Each number is 500 + 25 x the weight over its row's rms, rounded and kept within 0 to 999. Layers, rows and columns count from 0. Numbers have three digits each. The size before them is the row's rms in percent of the matrix's.

# down: layer 4 MLP down (transposed), 1728x640, rms 0.0338, rows 436-502, columns 512-575
# gate: layer 4 MLP gate, 1728x640, rms 0.038, rows 437-503, columns 512-575
# up: layer 4 MLP up, 1728x640, rms 0.0373, rows 437-502, columns 512-575
down436 101:509489523483482487542499526501523479480519491464505484520475464502479482490461467493462503484501552496506454487508498513477481501505526549474485495466504526488504523467484541431500483492532474
gate437 100:516481481522443532492493515515487517490507512466467511518532499507494516532479512485500520490496512516527493470474484514528496461506465507514496556491511553488479536498562491514481538492511475
up437 100:550506525521494508482504491450505497478482499479490494489517457470483474523477467560501519515486511531480483491534464495487539547507512530484493520501464457514464496479537475534496436529486542
down437 102:476472493450539464502493478478453495465503526546502477491505530512478525518471469501493511485495484482484510478508512487514535472513511480499518489500497551469492491494571474538461494485471475
gate438 100:477523554504481531488507516505453496488548528528518501470471502500531517503513477470488515544464538529505498530512471472512513501550485522545499492479484503512506513518518518474515540483500492
up438 098:530480526534486511508520470492505464497461519524497513503514502480502547476454532504515473478515497504461483520493491511496468500477529498474522481515499459479491463434508464509468477483544485
down438 096:527501442475446428456471485454525538497507501504503498439461489500526487509499534474506491471519476497519502534523468546509468519496529484497477470487491438486508532527499531501544533468458480
gate439 100:507476510529536463511485509517491487486518539545503509480518468488524509528485451453547498491496499470462500494533526514486540502529472460527488500524507484533523516505476494536544525518515517
up439 102:513488509476513528504513519498525512495565515492477502456512554515542523497454501521459497518517504520513498486519500469505476494512501477533490508469502526494476480538471509436467496507506453
down439 103:446513471480524510537472486489525461489484504535483551514513510543545499534464511482486532490531538480507512449504471505475495453505480520465549507514488499520507501488525505443509475430491497
gate440 101:532523510539493510503459506490472523474478549526502550468514505487525503535509509469499480500513489495481541498505481517463528498486500454532519512452456510482489529506514500518519487507426458
up440 102:464482536537513528524474481507495492502503523452549488548505522487502484515480487521537517508522502501497449525527471484482534487481460489498485527522512533458484520470500528513491501523480485
down440 103:564514484479481516406513526493456516501464537556492509484503472547476470522487500476540508483462517525504546475486498535488476507556552493512527496526526501475505483493493526499515481502505471
gate441 098:502504490499503489512520467521471462495449513511569472522483526508485513489482528515470496444504493473490507546523482496494522463495493541525472473492493518493508489492511486511494473490515496
up441 103:495513492527503474528604489497521544508492516455487501551487550521529479470517532464526488500524529557529524493499527494494492535491461548471563539517523453452448478536518547469474519485473503
down441 102:469503467476427489492477522489494535451500507506529497467478479508508497510539507506503483509496483490513528450475484500539506471510520510513479525516485544529540507512489504484471459463501541
gate442 100:489466504484556453475482502516510487513561467511555504435493475480462484491485512492507492504510486474476475492483474502526472506475520480515490499494496494490469494498501509500505518483523513
up442 099:556501482519490446506518457472541466486545488465529510515475460516499504519489455442493489485492542522494490536524506502495490517469452495490521485485521531498494490455535566512494512475511473
down442 099:467488440527492526481484495491519502522501479483544470528496492548467490497563512475498510491527503492513485500502494470473496530500485489491513470493515553503489516512503511501491537479510490
gate443 101:512538489516541496479516471472484511492499509531523492498517506540504486509553507501477501540552486481508503508505506469491505487465495513518525534504522515546522473477492513512500504446510508
up443 103:456463534512479481544508512494503501499498514476505500474535490455491472513515523480497519496556430489518518454511484494497485515465531504507480468479461494488498453494563521540475483460463483
down443 105:532501544500490495491490506471461455565521490489519494491457539519478475495504500537476500493486488479522514512513488507519488509501479525456518473463493458506505486487483504475549515454523521
gate444 104:474524528518500495499423489490500516478515531529507497460525512514551497503505506504534486522497503481521520465478532481459486532523506540513526479500526532469558496520514511544473486508507463
up444 102:540533486517505477529466530503541498511534550507499519489523486479526499501525490472549501492506517532553504528491548526481479456553478493485501566443492513530495495507493529497458516519471519
down444 102:523524480501456516498542515544539535507492500502528455460488509498474487454476486444474493474495509541471491501549513501541509498465507535516473494528525521508542504496527481497521483491526529
gate445 098:456477496471472474545462506529541488485499496453516508513531495510481484475486484489518500508490489525536519456495520510502490528524464493487494535423503538484557554500459469503477526553511507
up445 099:479500512474492497524450522515493518470482502484505491487543481506512538510470473462467521500512464512512475531559465480522487538515488481540500533510473437467469522514503528510522434459529499
down445 100:478470477517529506516506518482513496534491534519513478500563503459472519514520476484483456499442483501540466512496465486480504479478507528474484481478504521480482493490519497502461495529519496
gate446 101:499486502503489478506504505514509541495516526509483504476513519470502526519511496480546502484513474471466519481527491503511494489469508540487515525524517494481483509449531548475518530519461462
up446 102:467499493494463509469501466524493511468516461507501497499501526477506484491529487522509449478525545536532511491539494523490509486445511492477530522539506436474514492455500539478461494545503510
down446 101:498475524488499532481496508504464578518488473519517488471527465487482497505533508498480507473449534495444514533506500481491468440472456465541477466486468446522557494551475528526488512506500441
gate447 098:476493505510484518467476461481501505497520498504442536465474440486511491508472496493499528520508486498445448498485500527509456478485471465492498516555504495485493510532503480510527488515535471
up447 101:492465487502528489546545498493504462446459525461500537516516550444505502513506511504512486453503505505554520512512538496509525505516469496455509512509540520473471519509504483525503493515502539
down447 100:502512474500523434538506491526530508489541478466513549487478536481494455543502533480496435505485532497563498513502488479481521497514536534493488530525498541485503535540552542524523520530530483
gate448 102:510473485526505480506500488481485494508467467488472500494490460539552519513469517507454515504506500486484518499519552504549561445491523503522494518444487488465473506487516512535491501482534524
up448 103:480520510484507533511510520483501487488470522453514525490467453575511546520440461477524501524470508492528483446472511537541466465488484473458520539534488532509482465496515486488515511467505502
down448 102:518522490515455484535558496517501542501479527488520520520516493548485508549493484520480506497482516529517530452498506465513463506437523551508503502507460486453532517497512499464489483525473497
gate449 092:507540574504501502455485460478495520444535478505475498514535465496494504538502511524512550458511494505511495523482478518540501518489476481540478467497467519501469543470475519522519516513469550
up449 097:481496512512528476499468559502490496455535533466532526535462509500596494452457474536500499499482508514458504455545500477485495489494507477516526474522519514523460481539499489509508503470503477
down449 099:509454534466520531492516460542488479538531516534478510473511489456469504503515489486535495522468517486539536520499488515515530490543518497480526543471463448490507489533502497484517523520486537
gate450 101:485483477478487497499513517490447512515483494500472509480498484482500484533512494494505534532502451487517513478539530526511464556462478508469492492506510511496550521490501502528536533463542477
up450 098:505490466445494473533527576497470467527484508534440489485536528487483540527504534486568486488517478464525475426499492472453534522510471491458525518462489490488528504509516469504504483455503482
down450 101:504469521505508547509495522447518507494483478482510544484554524524460495454490533496500505468526513510526478494524493528546515501479475526511482482478456524480464519489505508468512505509511503
gate451 099:516493489511479483521514490450481491453514476476520485490495498530480540519489483547501499456508481444499486503482530496513503512486506483463485508469494509457511494470498491473523495471535506
up451 098:503468483539504495527477475484530509531454533451492528521545469523484494511515505546477541514513491506485463464482499503501511495537458481489488470501504495486496528513450487508511530513487499
down451 100:495473478501509504461506463520524473483496497507507501556496512514495529533468539503528494508499526512524464500485510497517503479494484503514525438492500527501484515509511481521496498522505509
gate452 110:507497487466443511488530534497520491492494460527497455514488499488511518464459497491477457492481517416500502504520521508535485485542517477487513499467494493506524511479507524476490535490537508
up452 103:507465537463541498501512454485489460471477504522435487503503491527472525516512489476505506490466513538489503481503494526465528533481512509499482505536544492487439464495499498499511516505480511
down452 101:506525474481557468500499471539483453500530502511491498508497508509507514522500465514511492539501519550515479484522454504481529461502522472492523507526513492512456437507453490498491512490472483
gate453 098:518502515483473492453488458507524503479478490476545504452483459520519533534467471490526485531425493483469512521500488488496489473527515520541503489485542491474505523485494529480501512494492521
up453 102:490461496485526458518518475480493507477476466465524525469475478512503532497466487519517541470579508497500467497505525478498523497483547506491519473455501476501489504484515478552522529530497476
down453 098:550524477486517456524472507485505515507502471527548524496480538503556532513481491479477485537527480504476500468479514448490512519509547513458515450502519470511505493486520518538494517516495493
gate454 106:482466497483515497486530476518437527470451480516493483470497503471511541471534491487518485546515482465483526569520518484468484465460515539477494479468482454479500496514517481551491491503515500
up454 107:498483507477500500460480477514506525451462499482517523494481480512521544487520502523490462521527536472486494505512517465496502443503467540484520493483510505480476520494541479506465496459536530
down454 098:497508523489481507516485532488471517461501522541481537525522504488495488511527507445541511468538469467503534512486508533469513494475519491438484504503528503522528519479512542505527520473497481
gate455 102:526520552416524522508542477482467528451467460495521506504513515545523547448500503493495486513502513490489513450523500525461489490485504526526477494496454463479471512516508494512518497490517503
up455 103:487490500512518465483489544470493490511455498503533501512486501492494576515493452498472520540504507500518483526507499490529491538517486474454529503489469526522455541494511474537505503510509542
down455 103:521462532476508519495533511469467519477489487505494482509489472500510509462471502509467499485508477507509548464507517518524509531506500492492544446482507463489506576465521501461494454529480594
gate456 099:514513512515491502531507517507505515500474483494510473499499475501528474530507515483507479492495537498524523506530502517508489515489505500540467504467512475517498513519505449497552466508481447
up456 099:483537501538543515490497488473504508549488448507483497491481473460494523519484494503530497493521514485494483506488529505471517528526483491521509527502544519494487490510502506505526501502457504
down456 100:500508505506528501502524553494475506530457474497502500496513468507479511486533516500476455530499507499456485485530530522468507484518492526496484475498507492513511534530543486477501528494469491
gate457 099:520467515486499545456536517501504536522559480471479538489481509482504489500471492528504533496487499500535529470504506494480533506541524538542507522494522520507490515488496495497531493521484499
up457 098:487476510512498516491471486469510473490531503509483518496478461516502492544480472527475513541548515463489544474475526538497483523479504479493481508512512537518484511501491514510522528468466526
down457 099:472472469504512516509508515479480503485523518527496484499486468466489526547471532530516541470503510506538525499485521459524496496541505478471514496502504516506508519554507505471509491482486535
gate458 110:482479479530492499488464529468482484495518503456510520448500509523479511463519496507525482508496522490505520482447499516531499468517457467500477469496439493497514527514467522478534491478502502
up458 108:502485534480517535491482508517533487474507487515518466466528482520520514470491512481534516524485503480508479470485471496507459452535489473535501483521507526456502545504514507467518473515513529
down458 110:471466526491476521459468497520495511504536500476505530480490496563541497487480504463512519457494512486506488444470490514492485457539480425493518520507477507526483495514505561498460502504507502
gate459 092:477528500490520547522472489482492490529545537540495492501471482525511499500509481517475475472485502505460511487518492486504472485493511526517500486499482464533497511464506494522493470510474444
up459 096:525518466525498467518453522476540529522483518484470479471493501523494495480504478527505455515527489487502519503489521495503517549485526538516488481509475521492506526505527496517505526512523526
down459 099:480518518474449525526470519504520449514505473475464439476481498489480466533505489514516487498560444494491504499502535493504548459504536537500517533518497513517492535439492448525532519488493496
gate460 106:550449517472488476504453542477517489497509503492471503501517510496475499509470472467523466521458492475524477557517513521502496476500492513507533532494490526516499508473519509532491535489505511
up460 104:515485487546487541497499575535461513456509512492508496491517511500505532491517486466500449502497493455490520530510461529503497509429517507489493485509489513537459492534468533516482498489526471
down460 104:544557499480491510521555480560486480504507530498451496509526512444509513569506454455501456532556541496540470511554529509477488524500475464452498499512488556490490535512485483447481505522536465
gate461 097:514478459529446526461505513514517577522494526535508497491471518480534463521540518451502485535483541494485498518461489519548498507491472518499529496483527486504541514505487523489571575483505504
up461 103:502520473500527466520514464481508485483519522482484510482515490494439480536501536520435498436529495487497542487500520460462529501530517517498516502468475516473525502524452529535550493478508483
down461 098:486472482518493540509513537526495506481525497517473494502510527502516507502494516462489506488490451482508520525460517512524477494492481486480469517468506478515490504502477542532516542497514567
gate462 102:486514538488502504519473475473492519500510493448514525496533481514480518521473492519487489472519491512508480506540512505546487461500433537487489532521512478474514537471523542517534537470530544
up462 102:495513493535515544487522503539520535487485494493504473519490552508518541489499505471498460590525502528546505524531472495465481560489458512522470486548558504571514482500492473477529433471526508
down462 103:453529501478498470462518527537475506556478510497511482509511540507485504519479507450521445493520531522500543533524468532461501541448452487512545452515488543531504503511490518504506487475492472
gate463 098:506508493487533476483487489510467455491559508471504549515513511486502520518513494471500508517532505500522503514441494488498509499529467527504482473510468456484462467489468474504535468499462521
up463 097:451500456509521533482430463519506497476502531496439505514512515521524502557469492445491538449485488520505533513462517559462541490494523501520509479546514465543534495482457521458518494496543474
down463 098:453481487478553505480502504493522464481469501518500464538529525472516507434510463498439492489475533478437533505506532534496540502493524521483544527543486519511476522540510434501491510525505523
gate464 097:498505477521453514504495488531531541493500501474443488456481478509496478509506483479495478478446474516463521503509495453513505554515489511487505471480480532497491526489535469497487478518512511
up464 100:534499512508517498537470496469493521509536431496505504515522500460531552512503521542500485479462512515475503526488493513545533557546508519530497493496484468466495504514496429462503483485488510
down464 101:525506513542505561489496507486524477530498494481517490479530493478477472467501494505520470488464523463510470497507497498541557567469508521512482544504504486494456479477472489515513534496512495
gate465 098:455509483511514489508492502482464557490528450493523513472509514561490469512476480491518495476544512515511459500487531472508526531515478510472474537506486507501522486461546547506488494483490462
up465 100:550467494493531506494510494516471514490513528454493496527500509501515508516523520521486504455474502436466471481508487527485522473480530442488524467531516493492507544510512451493491486492521495
down465 102:497513476490490471507481503484488531483511521514479527510520527499475462532459470478524501482478472503504525497469480462504512504532476514507509478522543534505500535511471532515511480473468492
gate466 100:492467518501503472495474529455467530491523512460511535502475499470498534491558510470513508512445521514499520505516500542507507500540510509497508528478547536493508533466489488531487495506510519
up466 102:525519523522464510485509488506522477480495488450512524465487489532509496488441478455533478509523491486474527490513502482522467456500465500520504495508480488498469497507508504491499490566469496
down466 102:496503493518506473488462463471514531494466483507462548490494523480525544519507493475515488505464504469502474482496472460491529505497541488515508489496489485520517539496517517516503505499451498
gate467 101:440517524543468510507523519489484468490486522465498518492463486543504476484486487508489508559473514504482488452492507521503499491528473474515501473478476534483528503510520538507503483556498463
up467 101:530486537500506505494519537480448489466528482468526548487528528503516549478531509518553494537504470522490457499511489487517517508501537510505509504507509524507465517494489512449510527467463502
down467 103:474505519528474512484476501481467472503493515471496476459522481546477469491485518488453511529488491518490534531501477493503494505479507475475512494470480442489552483496491468545462484513566480
gate468 101:527463526514527510510510473475497520481492504500466536472499525516552538468499487533546532533499465472493488496496496484492481501522518478459536480518517513477521471554485466478523523547480493
up468 102:525523465484562521483439535498496472486523539487500509519499444509502497485554515526491457506473520465506462441505517523490516461481482435526515509500493478515534494540474428498477512504507495
down468 102:455528445514507499489491464476497487455490470501439508514532507529480498511448548482511535520522494505466494499513465526511502464513545558465492488468497458545479479472453507525495555460524520
gate469 100:526526533490529494478508515508518471519476520487534559491471502514541484496500508487542503516504478479492463494525521490440535495535507470475473529530491465485462474495492529546493528456541548
up469 098:441477537481462491490492515502455491478565502550483526495472515530504485490505501504521501516512533529447488468521534475484496500510443474487530532489469520504488512491497520523486527485482494
down469 099:501535486518468495471525509452525471532542489525539491489503532512445535452507463490489515487539534472487509503525472514491520469534483469528492491503520484501482517464512506512484518494487526
gate470 098:492465491506502522497540513478506488491528499513512509534530549512521479477470519486510546548511507500518527510480479495496489475525480513510528529493477522525529497456514543518480483528410508
up470 100:499548487519514440439499501483483504498529480499473502513522472511489491496489490557492489529496467516502502524468516458518525491495483485438517526477495476489461501491521498518472518474499485
down470 101:506501493474496521486491537504545489494514513515445530508526507459490487483547469477502454517509512488503518507548485497479502503452526522475500509538478505460578513520501478519516569473524490
gate471 099:491526478486477486499523518511566519496486462502471481505521488500504506507454525467487500531518490523538527467515537494537495557489494547488528489516484485533449494496515492516532512489546550
up471 102:519509477505506510477509495447468521509521496506473505513521489501499472514452497490475474498496479494473532470514569490498494539472497560484562519508529462549506486494496501504507471527449491
down471 096:507521504480502493533506488507469533484511521512494534500484485505509478495517506494475525511536495476490508484504506491470475499513520511514490553528483479535517507559528516477466508501482512
gate472 098:508505534476494413554525532553491503505530537507485510517551533503475518506526530458482499439537492543516499492539493496489506500508541507519527516523511532511454505470504545476507520501454526
up472 096:493502468462495473494506511497460463516509498470485450515541524593458500552449488505505489484510518453486538509515549566485518500488500527509485504532532494528497500525471495514493503514566509
down472 094:526564490508533522529476471502469485497517508541505501470487497534535476502509502527523530539498534507554480534475504493472459516509519494465506478496521478507534484511529462505489464459496476
gate473 102:498480504517479496491542514520536489470484511463507465485478532500475499465438542472479528470501531499496498545500475488536462471474521505481462513495479499502529561484492508488496523477503476
up473 099:505524495482545522494544511480504498459500507491480510486523494526471513479556473521507477538462493480480462525478497484459489500490480491462494521500491543452461494497493531508572447519496507
down473 097:518506506483509469510440542477486498504473472502542495469489519559481513469477498492522530499474485457499500515523521543502525470505509467490482502461464528528466488526501508479503493520514509
gate474 099:540491486465493456497504509527523515503515475498495487491538544495466457479504520519531505478497518489522462503475507522569464472502479490486532489514506555522509512487532512486490505457503520
up474 100:535512502523550486495521539519511501463532505524502500514478484483485503485451464503540451520461492471472437501497515470481515475481504467510520502515461463481474492518515538498498510476504531
down474 101:487537501516512516522510482461470521518488477498467487536499512500459502501511511535518516512462469477534497531483491481541472466492485483513529492535512506554499518490510463524476530521515515
gate475 106:475453512481489502485532464553434482511480468466465454473493521499517477509472492480495485539517470509479479509537485454521488514467477508489490547467496497497545539525490456526513559512499493
up475 105:522511483494527501522519475510506492480476485504507489505523511541510533498504522487482469499487483479503505509523490533449496546465511477477515506549542517483440457480526525514543508477473497
down475 099:490484532464511511489532515533505539512457482515502518459475507484467532563512521479461506543507486479497494467492512479485479509473523495496520493479484504501516515520527458509545548510502517
gate476 099:479497505523483462547538485515483519485530470482505488470517512464500497526485475512547512480464475508500515488506473478564486509539519525517537503481472545481492473538512516504518516512551502
up476 098:558558460507441498498490508496527517506504500507453503524520499497508472500569517503523517459562479496534527516497528531498503505457466524502519490508509517502501516517491495529478536485509466
down476 101:514526494521481513490472478494495462493467509522498486515495489524520506519506535514484523461529472519481515501491526514486461490516553463472502536512516517504492455497516507539497477499500485
gate477 103:507520498544508511445490506476471516515515505555550537500468514495535527518518507487520506519484450492515477522472495494521492523502503498495496467489481536493475458516505458513483525512505500
up477 102:508547487557461520491492489490522494461504509482475473492455522543504470504441479509456504514526519506525497544502515494537429501508491520477533480483507476500528507485457520494453467491494492
down477 099:475537486531448483522543495513494486493447531487479470471485493474512485480528499495528520454481501495497473503474536516497519491533515502513463534521498478506511515477511505536484495515516517
gate478 102:503537465552482494479531472441447510498494495496541496490471487494487555518511503484502519507546529511485488543515479526514514501533492488498489508517549487510506537475543465505524533515489478
up478 101:493463487503481503480491498498538495448484488519530502533498535486509456508486499471466509446424462521513469508523474496492480521526513477520531510494493442566520498527522491495519504527532444
down478 104:507485460510505466498454512483528514508519496503489505454465483475483465514525493462596521476488456494482453511491511484453481492534529512502523506547500485508483546495421488495550497545504541
gate479 098:507513435515509508451512510495509500465492473448495478489419463495496526486503499492506513529494501521485496475490460525544492500484536521521547517482519472521466494501492490555549503501510510
up479 098:483514458468481521520473517462500512518529485477513456460473496489523481515507504480524501516512513506544458510477504498499458486553490505511527493480492515534491478527502520511479475538504522
down479 100:512446517477498505445445540473494544487542480461511504478506532507484523460511465483470511499530506538502508517521500490519489442468484473483514456472511481482493492486462471530485507457538491
gate480 104:524475487485479500517491485519526553511510517528529502511507493495462540516518508497481536508463505438503523488534511494493517481492487514514494475451527497481483536546508515531514520491508517
up480 097:452505525528482489499505487466523500484508485509489499489515501464539498518566472479480542545479481495515501485499498529486515505474467529461494560440560493487522477558565495502515509514531508
down480 099:488500507504472481500490510479513472497461536530510550519491484506481461527551516525493498552503463513431491461538465484529465454509504532479501479476538517492490455477478461506532553491482538
gate481 102:512490458506509515523491485468527468470551502476503513479480517492532553509502465512483443493497439491455506513513512534510508523493501535489507527470496514461464564468509494510488513527491520
up481 099:484502475473491486534502511523510476493482498499526534531494531502470497518540512562471472524512494497505505453457479514497478513491478523515485500512511507480483516485548490516533483505519516
down481 102:493477518523479491503494517529477505514482515502495538468537490533514522506488519466495476499515495488538506498474505450506523493429500553476535451489501460495502520472479487513526478482535511
gate482 099:513480507475501519491484515482516490471511476444488471481479515498495497496532468518526522521519489474504531487521510484468491505504460553488528478481529502521530491502483505499511504540509514
up482 103:528510488507486495543498467456487450550476514495471477479478505500512518446518510457511521504498519521502479451534531510487493533502499492517479519518493488476481497495510513464518507520513532
down482 105:528522506472494476513515472476507505487542464519519485525530508521486516520503498500470508513508498540532496501474498500481461499506513499533487477492449449454570470495512487517445480500488457
gate483 097:484500510488492496491493478521512508465502515506498481484528534489494480520516491497475535475465528467481511521492507525484489515471485515493483569490484509503493494459506535524538537526527466
up483 101:554516512487517507490471517527550471479507522520431500516514508486488504481518502517543536541501498484496516481476508499485525550512465503503493522481458490453530473506470522508465504525541516
down483 103:524502466488488469502520505482493541526504491503474467494492487481522494488498477518479527521485506498490471488473548515476502531512507504489494457503469480458529500513480480536540466472493529
gate484 097:457501471497513496504476499460494459497536496475495522465505504512492486503483486504504484522510499500467505504481499529492506490546499474541556484517471469511500512508538523550552487496469485
up484 096:489511496530507470488490504501492514475490489482501488507513511569524494488528490486475539524521532514494482491527489507534472504526471535506463497490496480447505534508533459449488488492500452
down484 098:503518500482473442469512534490496493509482512550498536524494514498509527452546468541496507528493508537465538463520524531505547522559539457516545455534495465477492518477542441481513486509491505
gate485 092:534505483487446490544507530495492501517490466471529523514476461475475482495483515481482480483510552500500521495487507498517475464487529518489496503547492497551500500537520474522466488515444463
up485 095:518485495506522527502499476488479523537510517514546494513537519545523523520489480472489536516530532497474498525512429533492498483516497558488470523524488478501511489493478520519498488525505528
down485 095:470518522509443489500512534480500448500532489506503540499469514483512502551464494511509455527499489481506562489448491489492519470481499479503487497510503518534511498527491471525497503521523485
gate486 108:488497513436515497511462527463501510519524503490547497454535571504538485521497517447515544513534512455503520489496498500481491539490470499478510492523511544515458551503503501524493500499510507
up486 104:513473509423465513499487509489515498524481488450547520469493503533516527475500496485499527508500503453465525495501510480511530530512472509486529477488476496561515541468493501510483484522485481
down486 098:563414474535537513498517480506485500481522440496516514500515512508494501495470480499459494525507483468495506459514460476519513505509498489480504501524481516529483457489434538520519448466479483
gate487 101:518522499485471487515471511481505484529539491467461538520515502505516510513487537488500486507522505552473488508503521499520506500519491518530495483525535521519538502495506526534521509463485510
up487 101:478521546514512482502467507495517513518466475495458468464510529510483508507540480489522500472490496522514483475525509529498497519493517511477498500491463507498537538499493527547504476526525491
down487 101:526497478524515504517498504465508471480449466485515512480478502520502543546520481464462518489518487507492482491528502478514498465500498502537549512501535501500500505520470546500482502527505486
gate488 101:535509504467485498511489442475493485515490489501467491546507497529510462539513471520483505528496510494516467516484497506542527504485522499514501514532511505511495514459491457488510472542528503
up488 101:493533471466535500534501530469554513509493511501489505544494471534521502503524512491460514536512546499487517518492479513459536540517528481501469529528473525527498479508522516498489507533514571
down488 102:517538494532471491494483529495491492508488520489509514478464569499517505474491483472500445505518489524507492513499477504478508500496526529532470464495515483495501535532491495506487505470537518
gate489 097:486481480484520484516536510506460526503508460488477481499485480495502492508468511518502500500492530473502527495459538464512467507516459504493488518507522523455482483467536466482495488498530506
up489 099:505519478489519493479514519482538477488467525488466486479531529531534499514477528473541497492526489444515493502510467496489530492478483498495497515481514483496472504500486512527452510470500451
down489 100:500539470481517530482551508489482488504500497489516509483530511515508469486510461535516488461493509476507485481504508515473528498495480536478523476460514472539546485470493473524531524445518551
gate490 098:493479491481534502514524464495455519483509491500544539480478514516515519519494507529466465531505545456459464545496478483545497497522469521479443505497446490504479506511511454468494475460513492
up490 103:561487511507494468508541509491526523506504471485522496475464511493471540489500522495508515498505530507503474537464512496516474487496504516484512502492536541502504496526489466471502520467490482
down490 103:482517483521496486537461513499525501525468516559487476521500525466532517520528537522470497516471507510484512463487483534499503505507532500506509499515485530488513482487491527502481476485534487
gate491 095:552505536497458516485500563503488471478518473499478516481506508486516522523540513543486451491510501469475495495526487509447515472538523479489481463478514493507555493496469479495530477498517508
up491 091:513518454486507535488526513488512539518528504514493532525515506501481525464528511504514535458511591495514538503471517478498449501515521520477540502505497500493491455524555519507544483483509554
down491 094:500477472535490475495522501501475519492496517535504532501534485484483527514461508499503466567519478509471507516481491451526514514462490469487489520520454494543494518530488508495469489492476518
gate492 097:492510506459524474496503466462523495494468490539469504493470486494442490471527534496510500497520501492486487496479505560477457505438474490473492508488489518502504541443478461496496502510496506
up492 094:550471471504511496506509521551497521517520469515456506487530493549486538487513521536520491462448481528465468516436495469491467513517475510563521568520517492432495526499512465533511511453492492
down492 093:492472511495477484481524518531488487536487481533484505521492486490467489506505496485482540514509471468485516520479504494508494488498466505459478488486465465513475511469541483531464489482463516
gate493 101:518486490472473470435478518514524504472487531504486534501495482546494508508504551539485498483481524522475521529439487476516504480516510506496498525524512492536525491523547524498479506515496492
up493 101:451516531483524526509501514490509460512492473498475448511488485502505500498528488467534509514499472491546464463503503525507481488517555505503521497485464464482507510523476470527520447475486520
down493 097:485485459482460525518510443443504500479481517444530509497496540542513492522544516506493479483475448481511508487492493477527473532504452506499503485537523513529492524465542544513489484513487483
gate494 100:489526475448469563472506456514518474510496494507521529489508463486519523530500504532490480476472496528489496504483512476501446448510500485499543472489509457528497540497496470536494540523490540
up494 101:454573522517533473481461484487526464486485519509508473507527479503503500508508494485500518491465541483542517459502475514483515517484517516481502515527456461475497460512524507496537423502493452
down494 102:510525466547513526496497504451499547481442546476498500571468492483477516539537516475465524510482520517495492530497463547502477498491480500511508473517554481483479524461495526492518491497514538
gate495 099:528497474445476519473475475498462475516517496522478512465472505487474460496510495477479488530477469479487534535483504501489529500523507528517487473499474531471494522486494498482503494559491479
up495 100:470541553523516506500509501497491497520523482489486476531468421497486507564479482499476521453492516485496482520468502497517502456487526487507554489566526528532437474522512477501498522493501491
down495 100:509530489445499513488492490484513520494477499496545469520498508474501525518474518542488480490499496535515478516537494479511506483497474467528497481519521499480535528529500480527467555479507520
gate496 097:479502490516475467462477525489476516472514468531489486493495492497478513487481470461521495518506549520485522473487510557539518531545484487536501523506532479508503486506524519508454518475489504
up496 101:523519500506459495449518489522505501478524508523466459487524509499490521543487494450502481515508457505504567507453513512485479564554479497526502502479561513484532484501551506538474504516456548
down496 102:481533469460505518549520504496514457505531508421481537479507542497465496536494515542499501544502526523499464501501464470529510505512528502506519493511511518488476529489454486498512465507504497
gate497 106:519480459517488470504467514487530505478478537487502476461542499517465519542499490526501498516530457536489489530499533515497500498470489498448515505477490499487436514454499506515534499525462510
up497 100:508487511486488507508513516533492497494489527496515507468514471525528493500472469476531497527457464519472454557535515516469502498496446499517503510497511546474471488522490512514517519510516521
down497 098:487522498446454486525507480497493482520505515477517480480513517508492501472499498504511464537527524499514445482519508528483476476540487483505501510455520523562498486498483499511509473500483496
gate498 106:536499495503510496533462505463531508465483522538565491417521517500491527465533469482464474491532507496456512489492506513515525491494502509478489475480443491500504514419520506521487504471474462
up498 106:523473483511546459476505482493505503513502492466527519505521513435504453526480535498514512523514495503479502530490447512509486441532472482481491488486502522478482482556473471479509483552496484
down498 107:573493526499480518500497506494504522496500532509499532466494521473533455478496478522501487501499458552507567500519520458499525493479510545470490456503480510493535513494511519460499525575522475
gate499 098:516440515495521468479545513490493476477529445501524528456497531513486481505507512492498466493494519516502473508489503517470497489499503484462515518509534508489481525486477487519478492485515506
up499 099:479536487552485481500527518506500471514485540483492487479500530475544501502525519537536475498496494515465453496504445524505514491511489501525535497447470541513510504488491534481467489483498506
down499 101:525493515547470508479513506513517479512510481522496504473487505530523538491498500502544530482501487505491484575480520502492459472497515481490527476480527524506501517484480472524496495495535487
gate500 097:510499486467513464468532501473532466483420491459505514449477516471493516497461514467522509510465496451522517502493523486541525458519497480542537503490460536471505525516507467547495475543551489
up500 096:485466541507504482538525499489563502497495457481495464487516476482496484494492511511500498449489494492549516492520464469499508499521542496522480485492514515517483486506551498516476495467495492
down500 096:452480497473505523495527515495490511498507530476463507474516528460498510471481478499525490510517462500512525529469555508499531517517537490514502500497507510468499496492474538485494491464531472
gate501 102:496461481525501495534522519478493546471506517483504472514530449508451524484509533493489498458488467475473480535531509539491500521489467517481500517494491542539483460511522494497524539481533493
up501 098:479478482482488514510504503453547535497503522491507524486487483450525505536494504495518493474520487479526472511486514501481527467493493516486456517468484525512559516537449472532460508471444480
down501 098:481526510459501508519506480495510463478500460516489439546469499535515461482521498463502507490502514527531515531481511460542498517491491494495497497500505513515509513507506498550516519494499486
gate502 100:497549527486478524514523482462495482496523486534479500515462487442549547470465552481460514511497507479463540499475508511501487512522540488469507475499476486466510490470524479513481480506516521
up502 101:484475502487464517512516538473517472486520518513495515487531485483507498486469479471506479486526517529560524512517502524487501465519517491478509494518509459533452485523520473507508509531495503
down502 102:498467527493526553549534556466510491473515503511525494480497483488510487495512490511502549479502505468500480561481516505463563522477472468489465498474499492506496445516500519523510487484548478
gate503 107:487489506507484510512496464444514516454529520500483489531506520458557497474512517529522518466552491512468528498470511500508441522550576522521488493492500485532493513449499490482480514465448504